config = dict(
    positions='learned',
    attn_scale=0.125,
    warmup_steps=244,
)
Each number is 200 + 40 x the weight over its row's rms, rounded and kept within 0 to 999. Layers, rows and columns count from 0. The size before them is the row's rms in percent of the matrix's.

# layer 7 attention query, 384x384, rms 0.0157, rows 148-181, columns 96-143
090,196,286,246,174,99,194,246,209,139,195,219,169,163,207,161,227,250,198,180,95,210,245,220,158,169,230,284,192,233,245,168,230,188,236,166,260,142,184,353,195,193,297,234,158,191,178,142,163
083,273,148,249,176,255,198,142,154,233,286,140,214,210,241,186,156,91,216,131,259,136,257,154,196,238,152,217,111,226,238,122,219,192,206,148,182,179,178,293,178,212,218,122,216,264,205,235,202
072,186,173,235,270,204,236,167,131,156,195,213,171,154,185,213,211,156,130,217,151,260,159,185,162,186,246,250,208,169,105,182,266,303,237,262,170,195,254,198,242,147,183,268,170,217,259,176,163
088,247,209,151,170,162,198,176,187,258,235,222,270,262,121,231,156,199,240,188,182,175,247,161,210,226,183,192,162,210,237,214,182,220,141,208,183,227,146,214,199,207,177,238,211,211,146,222,146
088,215,221,243,179,178,223,157,256,130,226,159,209,198,216,203,179,207,152,247,244,247,178,176,164,201,311,140,214,153,185,172,198,188,259,143,198,182,229,254,154,182,141,181,251,179,204,165,198
091,168,159,217,210,234,147,229,186,295,122,230,223,258,224,195,232,219,254,180,184,174,209,223,253,192,104,204,154,179,200,184,193,153,213,225,194,254,186,128,243,250,164,115,179,156,162,208,184
083,334,115,208,221,199,202,222,220,266,209,145,193,167,213,158,186,207,234,152,193,126,226,194,183,209,165,168,167,311,218,96,206,203,249,157,203,175,203,196,161,243,232,145,178,229,230,262,177
072,202,212,285,186,150,232,93,100,169,157,251,183,248,176,186,195,179,160,244,166,204,229,180,103,218,285,143,223,220,222,240,222,238,214,206,227,223,220,285,254,155,201,156,243,176,239,181,182
079,229,274,221,201,215,232,205,260,192,227,164,182,166,209,181,253,266,156,207,55,201,237,225,211,226,222,319,204,144,216,232,223,158,261,243,162,162,177,196,165,193,286,273,144,165,168,195,187
079,127,187,186,246,235,191,246,238,248,180,175,150,198,180,264,176,217,230,222,179,239,196,233,229,161,129,181,204,161,171,199,176,190,125,234,172,215,201,73,200,232,161,221,196,187,166,207,207
065,209,134,218,167,186,167,227,228,203,205,174,223,201,144,213,209,200,248,184,290,205,158,204,239,192,205,84,175,127,234,80,142,202,184,182,185,190,177,210,152,244,193,195,233,261,217,256,266
073,236,210,171,159,181,162,208,180,251,244,178,222,274,235,235,177,173,297,183,266,188,220,240,183,170,133,148,131,201,327,201,208,193,199,192,186,181,205,281,231,222,176,152,275,203,167,290,211
079,226,136,218,223,231,148,228,162,294,120,250,213,253,216,183,165,197,254,150,251,135,243,244,203,162,134,162,137,250,204,75,160,190,130,187,237,231,223,129,179,254,194,107,198,239,248,232,199
067,198,240,241,180,201,187,155,147,210,240,123,205,200,137,205,164,228,240,211,211,193,171,203,176,205,196,87,216,144,228,196,138,182,196,195,185,196,166,203,151,244,222,187,230,206,156,248,275
084,200,241,236,290,158,210,226,226,171,259,138,194,119,214,196,231,279,199,205,128,190,153,185,227,147,165,313,200,226,219,206,197,200,233,256,190,142,227,193,191,191,231,252,142,194,214,111,176
074,164,141,126,265,251,202,177,253,202,177,218,194,196,258,219,239,140,210,231,212,210,110,247,204,248,146,214,230,227,163,263,187,252,183,217,207,166,229,147,260,135,199,149,231,237,298,188,208
093,190,195,118,128,269,177,196,101,169,225,202,271,232,161,273,151,203,218,215,290,194,213,191,118,209,202,164,220,181,263,240,176,178,188,165,228,223,124,281,225,188,144,208,245,260,263,237,236
065,212,169,263,198,255,252,141,172,155,177,240,102,175,215,162,175,154,192,195,162,249,218,198,160,200,250,286,203,169,118,248,254,249,235,196,219,180,229,221,196,135,221,208,135,267,205,168,152
089,106,244,204,245,250,172,260,168,171,153,233,176,170,153,223,213,222,246,165,214,281,121,170,196,163,156,194,171,162,241,208,177,198,126,239,255,168,198,193,194,203,232,195,131,207,165,138,203
085,198,287,200,244,175,191,235,206,198,107,253,168,165,190,192,178,181,266,168,237,287,174,148,166,202,194,143,262,169,174,141,224,218,233,214,233,152,167,289,212,168,205,146,220,133,259,235,265
075,172,176,111,268,177,200,211,262,184,165,208,215,201,261,211,183,193,218,204,237,238,170,228,223,191,184,260,245,176,165,239,215,193,255,222,191,214,247,152,238,158,127,238,201,204,184,189,194
075,160,255,104,257,144,179,216,243,156,168,223,209,187,224,200,143,254,189,211,281,284,169,156,204,171,212,183,293,148,169,273,176,160,155,210,196,237,260,216,178,139,55,217,194,118,214,196,224
073,229,241,245,189,180,220,197,161,247,217,175,154,227,151,201,184,247,200,179,115,78,235,245,151,176,201,161,175,163,268,147,210,217,184,191,184,191,158,193,170,279,277,227,170,252,190,221,206
089,171,183,273,196,225,202,185,174,186,187,193,161,188,102,165,181,163,191,201,163,212,162,260,292,172,141,204,198,183,159,225,169,243,165,298,174,217,198,56,201,218,207,227,215,151,182,245,184
083,224,197,226,151,202,180,186,212,192,257,156,249,159,263,193,260,185,186,202,167,226,213,148,222,220,189,208,140,245,227,194,269,199,240,194,207,164,197,274,199,189,250,195,228,208,137,171,183
079,219,277,184,245,82,167,240,268,152,225,216,188,214,226,152,166,219,234,195,210,195,211,173,164,193,213,201,209,277,243,213,201,199,147,201,246,198,212,210,197,192,169,192,204,152,270,211,251
081,150,273,254,213,176,240,206,110,81,182,174,172,133,91,241,196,234,172,256,188,288,164,209,163,197,245,152,223,151,117,209,245,252,216,259,223,197,211,207,197,148,207,246,175,207,219,207,206
086,274,176,215,185,209,225,152,189,231,219,176,241,192,238,154,222,131,190,159,173,189,286,143,212,216,207,170,104,244,186,132,224,202,188,192,142,201,175,221,254,208,199,133,161,171,208,235,202
079,225,91,193,240,171,174,151,224,303,215,201,229,240,283,219,174,180,186,176,258,164,222,122,252,223,178,152,192,232,208,160,192,197,108,155,189,229,233,198,236,204,135,131,219,237,169,152,162
081,243,260,128,252,240,210,219,235,249,202,203,233,225,274,241,190,251,154,164,205,229,246,169,267,192,236,247,259,225,148,214,163,171,206,113,224,149,182,250,191,203,128,195,182,191,182,135,179
064,212,168,167,181,250,194,228,243,231,209,155,196,216,217,180,175,183,238,176,192,143,239,248,189,190,143,135,202,202,239,183,128,211,205,208,171,171,173,127,216,248,264,183,232,243,237,278,321
090,252,237,190,217,186,192,207,247,218,261,135,222,179,252,165,206,198,173,183,242,274,232,168,222,223,228,209,146,198,177,199,213,118,205,156,211,191,214,327,170,180,170,209,188,148,161,210,218
077,251,240,243,201,143,178,175,171,182,225,184,169,202,144,175,222,185,166,186,155,170,205,157,185,168,174,108,181,224,159,170,193,224,159,199,161,205,158,226,173,212,243,183,239,158,219,249,241
088,274,258,226,181,109,175,207,184,185,202,198,209,192,137,146,166,230,251,222,139,180,244,196,190,218,212,171,154,221,221,199,174,178,136,197,197,237,156,192,160,207,218,199,186,189,146,241,177
# layer 7 attention key, 384x384, rms 0.0143, rows 148-181, columns 96-143
094,240,240,229,175,161,223,194,127,185,312,115,117,177,174,220,163,262,192,251,147,200,181,201,139,204,225,176,128,233,207,193,266,253,214,225,217,201,209,223,188,194,182,197,223,106,216,191,207
083,193,168,223,199,204,186,136,185,242,305,145,128,244,167,203,231,162,250,215,202,73,162,212,216,184,180,213,177,197,279,256,154,218,208,132,207,226,188,201,223,251,250,193,192,235,234,163,223
068,247,210,213,215,236,196,188,207,164,295,0,229,123,203,160,179,202,179,199,132,269,214,189,169,202,196,190,148,221,167,185,226,227,172,283,160,218,216,182,144,176,176,244,243,216,221,218,229
082,172,193,203,188,118,183,161,172,231,39,439,144,332,182,197,186,160,253,222,228,178,149,204,248,198,232,239,237,147,229,198,204,260,182,139,168,156,202,232,253,189,222,213,191,154,149,188,194
088,227,282,245,194,206,204,233,186,175,297,106,263,177,159,208,185,223,195,185,198,255,260,188,177,241,244,198,207,198,172,172,291,158,237,212,247,226,181,283,133,84,145,246,239,235,198,211,171
092,155,140,191,202,157,229,181,203,215,152,133,204,217,254,165,224,162,162,177,271,163,210,221,203,141,118,248,175,231,194,183,150,129,205,134,214,227,224,157,214,252,221,137,187,217,179,219,156
084,184,100,234,227,145,168,165,206,253,207,272,192,243,215,200,181,126,239,216,188,108,160,215,151,196,188,199,175,214,239,168,162,278,189,115,258,238,227,213,254,229,257,133,130,221,256,203,196
081,264,182,175,226,239,195,234,179,184,82,284,206,134,200,212,164,268,147,199,167,257,245,213,266,214,248,194,210,145,193,170,228,221,219,174,205,193,215,289,126,142,149,192,247,263,273,177,169
076,185,209,291,235,174,163,173,165,264,407,0,206,170,169,128,238,150,187,205,170,139,218,173,165,209,179,227,141,236,223,159,208,228,211,248,212,193,170,170,200,213,208,200,164,203,188,213,218
085,135,200,255,183,146,228,211,213,240,334,0,199,209,184,210,242,174,176,170,215,177,158,186,198,167,141,214,231,236,162,179,188,187,202,261,207,229,221,135,205,178,253,179,191,215,118,231,163
066,204,212,216,209,113,241,190,179,239,201,309,184,268,183,204,236,188,265,185,203,188,144,182,139,165,196,182,253,160,218,170,227,118,248,125,228,204,194,134,245,211,261,211,209,237,248,195,210
070,167,193,187,178,148,226,187,190,195,200,445,151,311,159,183,198,217,231,198,280,208,171,152,203,179,250,211,221,179,265,197,199,159,163,123,166,225,205,202,232,224,225,163,171,171,164,208,199
080,188,144,173,217,135,208,186,210,241,37,373,178,238,202,224,218,179,271,194,245,150,174,224,189,186,200,195,248,188,214,160,142,149,243,154,209,224,222,187,272,187,221,154,169,250,219,229,150
067,197,192,272,196,162,225,220,158,245,228,326,163,266,169,241,225,212,195,177,199,169,167,221,231,196,203,203,243,152,236,186,220,228,189,162,230,178,147,167,209,214,243,220,194,167,256,169,232
077,196,211,211,218,160,172,192,217,205,446,0,183,173,215,195,157,221,141,217,182,149,204,184,203,172,160,228,143,258,211,246,219,235,143,196,245,228,212,207,202,214,163,215,203,189,175,209,190
072,188,134,128,234,227,191,179,232,178,160,18,223,135,266,191,207,142,210,195,236,235,202,194,233,215,221,224,173,241,175,246,209,147,135,199,174,223,204,201,169,179,163,214,214,257,173,209,273
100,196,208,173,166,304,223,149,201,182,101,365,180,231,176,278,193,270,156,230,276,241,246,218,163,205,162,194,278,133,217,211,215,234,177,164,187,157,235,272,248,249,169,192,225,242,273,208,176
063,207,187,240,223,262,167,190,179,187,248,0,209,105,173,202,196,213,191,212,110,208,181,212,221,266,179,191,158,227,183,240,172,221,219,294,148,237,218,216,132,169,182,222,235,201,213,176,235
089,197,248,162,187,227,197,199,198,200,265,11,135,194,150,287,255,175,174,225,241,278,195,178,210,198,183,146,177,153,166,222,228,157,130,191,209,176,226,142,181,292,177,178,245,186,155,221,209
090,263,231,163,234,218,176,286,199,188,213,98,139,121,180,254,194,225,204,191,209,248,264,216,259,188,230,195,229,202,175,168,213,208,134,168,225,167,217,286,183,198,187,239,216,157,292,214,222
068,168,193,171,179,185,229,213,206,156,321,0,236,167,232,134,158,161,185,193,226,230,213,199,229,195,162,181,165,230,146,220,150,153,149,230,175,208,231,141,179,183,154,200,205,221,126,226,201
069,199,230,133,174,203,222,229,225,145,352,0,232,127,229,181,154,243,157,211,228,219,231,180,282,212,200,211,205,210,158,213,181,100,219,193,210,173,194,172,106,203,139,219,213,163,126,213,167
070,194,154,239,215,137,175,181,162,254,132,389,181,292,155,282,229,139,255,209,203,115,149,229,226,177,219,199,212,147,249,172,197,285,222,172,180,182,170,182,218,215,270,185,191,219,254,173,200
092,172,199,263,214,211,181,203,222,197,212,113,208,179,183,146,213,201,266,211,129,196,123,214,189,168,149,190,235,198,207,191,172,147,195,264,184,225,170,115,199,237,284,252,210,189,167,203,197
085,273,251,217,189,233,193,170,185,175,251,255,136,226,185,196,242,185,201,194,169,243,222,185,139,179,248,166,135,188,219,239,252,295,194,173,214,197,229,247,246,222,227,216,181,171,201,185,207
087,239,208,138,261,252,175,244,210,133,210,263,191,140,193,216,95,250,191,185,189,174,268,220,298,173,180,185,196,194,173,219,183,231,175,161,234,200,222,227,158,195,185,190,203,145,199,191,199
075,208,239,276,181,221,244,226,164,159,396,0,195,145,196,228,200,210,116,203,187,235,174,191,179,201,216,156,164,191,175,176,255,226,166,255,174,197,189,204,159,200,208,232,247,174,234,207,217
088,226,165,211,207,234,172,180,218,250,258,158,183,212,213,236,203,186,172,190,135,119,229,260,253,208,201,202,142,197,243,239,145,275,238,139,238,163,195,220,235,222,255,185,154,240,267,177,180
075,199,156,145,222,143,203,220,232,232,68,471,181,259,228,230,210,171,254,191,189,191,196,244,247,170,245,243,230,220,181,212,144,190,166,149,241,204,235,243,202,195,254,187,225,257,141,177,144
082,190,210,130,191,238,182,214,215,199,302,52,226,190,190,287,200,208,117,166,242,220,280,156,168,226,233,200,167,255,168,208,150,171,240,200,249,181,209,244,187,223,121,197,188,213,209,222,211
065,169,139,210,199,189,190,191,186,264,118,389,183,252,171,242,202,168,271,173,229,125,153,234,208,203,137,192,255,178,204,179,178,293,223,194,184,199,177,130,286,257,283,169,169,224,279,203,251
082,195,255,188,178,209,192,235,201,202,455,0,167,186,187,170,224,220,180,204,153,144,212,178,263,210,272,218,156,245,237,266,210,150,202,165,251,208,128,239,146,196,171,231,183,188,193,189,187
073,236,212,244,204,150,195,219,178,232,149,344,221,226,226,231,156,200,208,186,141,152,158,266,248,161,205,209,229,136,232,173,184,226,220,126,200,193,191,191,185,196,284,224,211,192,262,139,205
080,234,213,246,197,179,182,210,201,196,191,386,185,230,152,259,188,218,230,225,153,176,174,238,232,208,241,190,216,135,239,202,216,275,196,136,253,176,214,220,257,192,265,220,231,125,238,192,126